{
  "num_attention_heads": 2,
  "norm": "rmsnorm",
  "decay_shape": "linear",
  "batch_tokens": 65536,
  "max_seq_len": 512,
  "doc_mask": true
}
Each number is 500 + 50 x the weight over its row's rms, rounded and kept within 0 to 999. Layers, rows and columns count from 0. Numbers have three digits each. The size before them is the row's rms in percent of the matrix's.

# gate: layer 7 MLP gate, 448x160, rms 0.066, rows 159-169, columns 0-79
# up: layer 7 MLP up, 448x160, rms 0.0626, rows 159-169, columns 0-79
# down: layer 7 MLP down (transposed), 448x160, rms 0.0643, rows 159-169, columns 0-79
gate159 094:495484462481511587510451522497431429524581450539572493487495491499425432528483517541513502396544496534453487575502523501501588513485425482453544607459471553446554527535494610479464456469487491443565490607494571460602448525546542508448531481
up159 095:446539577449633439523572426484521490521508536504523580542421601417484562490569508524448483525505608447475478453517456517552434502482461422545497463523502547520496518550471427526625484542550459540453533498629457566455525499478481507523539521
down159 096:530420401565447534511507546507402456540532438494536534502475469593484463513558510532497526460610491519467495600535527603521573467413487497519468522488441564508507488595501607518403488443504482478507478497425574451561514527502482593482474557
gate160 097:525497414468476534491459506506406439480480523588534606468498454581454516578527475453625462567502503520512475460517439476534554509447502476470448411503541511443560439477492533490482656614512443527532451547512544440498508529437549492575458525
up160 103:439527472515475442443500435449473530538566502522504528559478517462526529543583514462507547635523487500459487523446431505487555541477546564514568627480559480456480432501517504552585595520631540603542430568464443448545462468559521468548426489
down160 098:503511604463498540441544482546550415439497578415503445450401488601490444491437486484472475490559524547508433553532530535601519480509507525518457404507439560468576560521469486544469484515453499464509487474447605489497429474445523490422503433
gate161 092:559449523461513531420569476462541497491530470535520606509575480428453417478508485540545452495500602492463496513449543510488588526563451500534499655520504566582544418553518600505517448492497489407520527526500576612509514603498572507524394400
up161 096:512403464507522518497428551500567429494473490484574488514417439521508549561422511485499457564403527515559446474587389484556448508535495502458505469502561568540571477465500525484520452445515536481538498470505489484638431493514521432424464551
down161 094:472557453415550386477586505497512546447561491486512507498492449530526584481503512533495546561515455272565601432460370411547534490496491483505457470532530475541610604563408504486414456554602437455509503400513535493538471506519467493518478449
gate162 101:541451573432405505478486430453625493574550531502474458509564506559524482511450526439421454463485464464577474475554534501496520434472414447543447527428447428457532504465534491600529489496557451504479449453461438521460456556524502647465480462
up162 097:524524576505510500497629469570562471565432506442557592477528525535611432511513449573547431521503497465543461472561468378493484436499457433540491474411515569421482475521515588526493486389496356588487412513497576492508561492511530482532502534
down162 098:580522477520469476499530511517454384452523449471367435508475501521515549498631521476556551499533591536422520545475549568443547481492518584617535510603506511549488451484490506511513551589525513454480575510445509479492443613442441423528510569
gate163 104:553537506461481489600546534505536434522505529497506540533475367447472541532505456528399459522537574441534511371489425526534378450383535463557458563540500507548494472496530466496534471502494492528324501489583470533466520495494586524497531461
up163 104:457560433471507494495490499405573550478501501493523517541492419508509535579594520501471494412548546458483509587496517487546461460423453522499418578449434616482565519588533509385465508570398507573479451542584459531402512411481455489471483546
down163 107:428469485529441481533494510478411490570513442476593547531509456609437482527481403486426531453450457518499465515473517446542537549498544520445539576469459426490521590571566485542559413512453481485405487492544396532478551627472555545435479555
gate164 106:515495522493522559446430507423453489461634468441543636414534570462480520478543444422483459482561473586430513568441474587465506497515387458468471373613477447482434548544482527461476484483516560445513513559476519474434468575476568506530516477
up164 100:557371531509402487545481464519481503549533530460430505512386491508488536507490452525332447505506467467527612445571492526466476541483477544433503451504502496512467434450517482484505459410578523505482464478500566501517501565508562506487437482
down164 100:491523478594621484456499491528435492507535467508536579517558515531456536548448473458529533418441440501459491533586543546539453561453400435529471518454432476420483593571448476544506577468472551437527448522519596504474491357589519549476562451
gate165 099:444527551474507523466451466522542579457423543450490498517551544510555482407486512543575480471456570535501560489488447505436534546547479542511482540488422507540356498481471552467579551650462484522396355499454534557459501504514431567588431441
up165 097:409528405526549551615466550464490539390515543459467410538476552472470536467448512394476591540518520467559449512460506433562462534514552536540454607440441527542444471472432519535476530628502415482512563447486484509502571559433462527434522560
down165 103:469469549510480537606470521443422452458479477449551462430552471445515547508508491474562436589469601483465489528480462552447487487571431535565538532613420461502454484542498609469467454465499395561442569502422550562455556490487473598615544485
gate166 096:544465541532535516419498507520431537384474485574509506484444569495504451487512560464451411489515396553517500532548529500571574453538566493416532526445410499608531402551562480494626519510479517482506519467447474412471561562552428470446467499
up166 097:535387513420461590533542576459458561534468606514471503445544551552545442581462506603574442488536481541502491594470476472516511554437450497540450461472461450491504526472455558488553561559596443599487498472539567452564487512490614487455515529
down166 095:444515497455525409499465472565460444475502483535515436500490431523427524470531604492459505516412473425481518362483470468551454566535474526525519544560553516555584462482515488506519484514532402422501573622484360479472481432528437468481478565
gate167 101:563452559533483443497409510478517505507472539512484594593507546593401510492463434484482573441598503468540440499559577481540515511480515412490522485488534496450470536430481439435551589567492503481462507482504445454483545519544483438515497518
up167 097:557522446487543525577496443453469454530470524475521524497509567582427553489534412498470501501497428565441417562502596559487550585550540509464494520543484497510470503515487483410515578489497539392479545497437396421496512507410381478445527482
down167 101:449443514423540451565566523462454528545623534384557453520482547435596505554500462560515531553468559504530528538526584524480562491508544509529564499447464455536575548486584499490457491502537425480462475470568513535484483440430575474401506447
gate168 099:453463467521529426492451459471510401480523587495496439444553489527501536419533412574484480561475522472537519566546497435552597485474417460573540589517540618524486476434434486485574444571537422545452520552473432569517509445567483457522491539
up168 102:465535463462535567488465516556437525509434402513543534439524500560507540519485580515482482534545442534464456494483446485530517475544565492458468498555483550534610541454441490384476508458530494399433504442564449437552448450509476473461501537
down168 098:448429473491538481451433513458578485450544519443467486518514457456471586525488480556509499551365599560444538433620462513532518392542489579519500474546510542490463437380564440517485479567502472528576504472418509525567458496459515554555455473
gate169 096:523529461486485422479483436524463440445494414543371544532474557436554468507463535511390497422526492494480493569502459505482596563411519595404482503528467465547586481543532565619540527469523452438495538534560456525585507532455506498444505510
up169 096:437423470438449572453533448569492457584455406491508552498452522488446545455409519479546638489447583418517447564438541478518399587506538460481418597617536529531513477395472599522395562495449524441457500482446490480525536454441544482456500538
down169 101:513546458491448506523608507384512464457464465528420534557522509485491430487501511382494479489514442566465435413475484524506604499409490483505518468567441498475509479628564550524503531434478465501440524512527439600506453586482484491577506450